config = dict(
    n_layer=15,
    n_head=2,
    n_kv_head=2,
    d_mlp=256,
    vocab_size=1213,
    qk_norm=True,
    bias='none',
    schedule='wsd',
)
Each number is 128 + 24 x the weight over its row's rms, rounded and kept within 0 to 255. Layers, rows and columns count from 0. The size above them is the row's rms in percent of the matrix's.

# layer 4 attention value, 64x64, rms 0.25, rows 43-53, columns 0-63
size [ 89 100 103 111  79  99 108  87  96  84  87]
[[122 133 148 181 164  90 105 124 127 125  88  94 134  94 103 126 148 125 156 151 124 132 149 109 135 119 123 145 141 169 133 150 118  74 128 125 104 136 129 141 172 160 139 110 123 130 117 175  87  97 149 122 110 155 123 148 164 162 162 130 162 107 153 151]
 [129 151 181 150 108 133 117 122 129 173  86 137  84 109 141 170 120 131  89 146 153 111 121 136 152 135 126 131 140  85 117 120 111 151 146 149 115 143 162 139 141 119  83 128 128 112 133 121 117 122  80 122 161 101 143 189 112 129 144  85  91 122 109 137]
 [135 130 148 172 159 102 123 123  64 142 170 123 150 108 161 137 138 106 167 138 130 124 149 108 146 127 108 131 146 154 122 137 119 140 124 122 108 152 106 148 132  72 145  91 111 119 162 180 103  77 129 134 140 110 140 108 145 149 110 131 183 111 142 120]
 [119 122 119  67 119 156 126 118 157 139 175 120 174 107 129 100 123 118 191 105  79 122 163 136 113 139 128 138 124 158 112 141 122 135 134 111 102 160 111 150 172 158 157 130 121 128 137 146 113  86 168  95 116 119 127 100 162 149 122 119 136 113 137 100]
 [155 162 107 136 163 118 133 137 101 156 137 125 120 117 146 155 109 141 117 133 152 134 170 110 150 134 125 141 116 113 122 129  89 177 126 126 170 129 137 141 193 116 140 134 128 120 109 105 112 105 125 199 131  65 132 152 107 127 116  87 104 155 139 137]
 [133 141 110 106 136 129 122 123 115  88 199 117 174 133 146  96 149  83 185 130 120 117 137 155 121 123 101  89 132 125 121 114 134 123 123 151 143 127 117 108  92  99 133 143 120 145 131 143 149 160 148 124 141 120 111  94 164 137  71 165 115  92 118 103]
 [121 118 135 180 111 148 150 124 120  82 175 114 138  78 133  93 126 118 119  87  99 116 116 134 125 124 131 144 151 162 106 127 115 155 108 126  83 127 138 152 127 149 164 102 161 119 110 149 122  79 132 108 149 104  98  82 126 140 153  95 142 163 141 125]
 [149 122 106 153 164 117 126 128  99 163  89 113 126 139 117 150 140 162  89 136 168 160 104 120 143 122 113 137 132 162 118 158 178 100 104 129 139 112 133 146 149 116 130 104 164 140  99 120 110 182 111 149 125 133 100 106 104 125 171  79 112 157 135 162]
 [129 114 136 107  80 113 125 125 105 108 206 135 122  86 106  94 121 119 106 110 127 104 149 135 132 109 103 121 147 152 118 119 106 161 148 140  84 132 142 117 145 126 126  87 116 143 135 108 113  69 138 119 160 111 108 114 151 172  81 104 130 134 146 115]
 [113 110  78 146 177 138 148 146 158 125  95 117 116 185 140 114 134 153 154 156 142 153 104 146 128 126 129 126 120 120 122 134 145 183 116 136 169 119 114 124 118 115  92 141 113 129 109 130 152 152 100 124 157 130 155 138 117  98 130 184  65 106 115 129]
 [156 123 109 145 174 156 125 140 162 112 156  95 170 146 155 128 153 135 167 113 144 132 119 150 118 123 111 134 146 159  90 148 186 140 101 148 137 125  97 131 106 100 150 132 113 141  99 167 141 174 163  94 135  94 125 112 150 118 126 171 140 148 122 135]]
# layer 4 attention output (transposed), 64x64, rms 0.244, rows 43-52, columns 0-63
size [ 99 119 111  96  94 115 110  97 101 101]
[[122 129 185 145  98  99  99 145 158 138  94 129 124 122 110 118 200 126 144 132 127 130 169 101 129 116 156 131 104 126 123 117  92 140  92 158 139 104 121 125 131 115 147 113 140 141 143 173 163 121 102 112 110 154 161 127 113 105 111 154 186 114 153 109]
 [109 104 145 145 103 136 118 117 128 128 212 138 106 137  85 123 119 167 131 163 118 137 110  91 163 133 140 110 119 164 138 154 145 156 121 111 135  90  97 109 107 106 120 131 123 158 100 134 156 115  95 148 144 130 107 117 150 168 153 107 161 106 102 106]
 [144 123 168 193 106 115 130 122 148 153 121 144 124 173 120 104 160 137 139 141 135 138 152  98 134  73 109 175 174 134  92 126 116 149 143 134 110 145 129 109 125 130 110 106 115 108 173 105 121 156 107 113 146 135 139  83 144 124 116 117 160  87 144 103]
 [121 108 134 126 125 135 111 103  95 157 125 117 138 109 161  98 136 103 129 153 124 102 122 129 153 130  96 127  84 141 136  98 134 134 138 195 124 125 132  99 125 113 134 127 149 119 117 126 141 134 111  95 156 138 170 155 130  98  72 130 207 135 115  83]
 [123 135 137  95 100  82 113 108 149 154 141 113 112 189  79  77 135 143 140 148 132 161 118 140 143 102  88 110 102 141 125 125 126 102 102  83 122 144  93 155 141 105  88 115 100 157 123 144 129 158 122 110  91 142 102 133  92 117 111 128 146 133 126 122]
 [155  90 101 116 127 130 134 138 102 136 123 169 144 134 157 107 118 111 140 129 162 126 148 120 107 114 133 160 123 125 152 149 145 127 147 169  76 192 157 155 133 161 150 141 118 133 133 110  68  85 151 131  86 100 110 103 127 119 105 138 131 129 160 103]
 [131 127 136 145  63 162 155 112 133 142 168 150  96 130 113 119 138 109 118 154 150 112 135 166 128  96 112 114 159 132 148 113 116 115 120 155 140 110 172 115 101 133 129  84 122 140 172 148 122 157  72 109 181 110 105 145 111 158 126 103 123 140 144 109]
 [139 178  88 136 117 182 137  96 149 111 130 124 122 174  89 143 174  93 126 130 126 167 112 137 122 103 120  99 117 115 121 125 128 114 143  93 128 127 123 125 110 159 162 112 135 126 135  88 100 144 150 170 159 129  87 123 108 142 166 106 107 144  89 123]
 [108  80 131 137 124 148 128  94 127 156 127 123 112 121 139 114 141 122 155 125 146 119 162 148 108  82  97 146 138 152 129  88 109 113 125 159 125 149 146  96  94 138 107 134 119 120 159 130 130 182  98 101  95 165 169 118  92 127  77  97 165 118 126  99]
 [143 173 143  97 167 110 142 144 118 102 159 124 150 145 148 124 130 134 119  68 127 130 126 120 134 173 152 140 134 100 110 149 137 124 127  84 129 115 141 113 124 156 101 161 131 146 130 106 162 133 129 135  67 131 117 125  61 164 131 169 104 130 143 155]]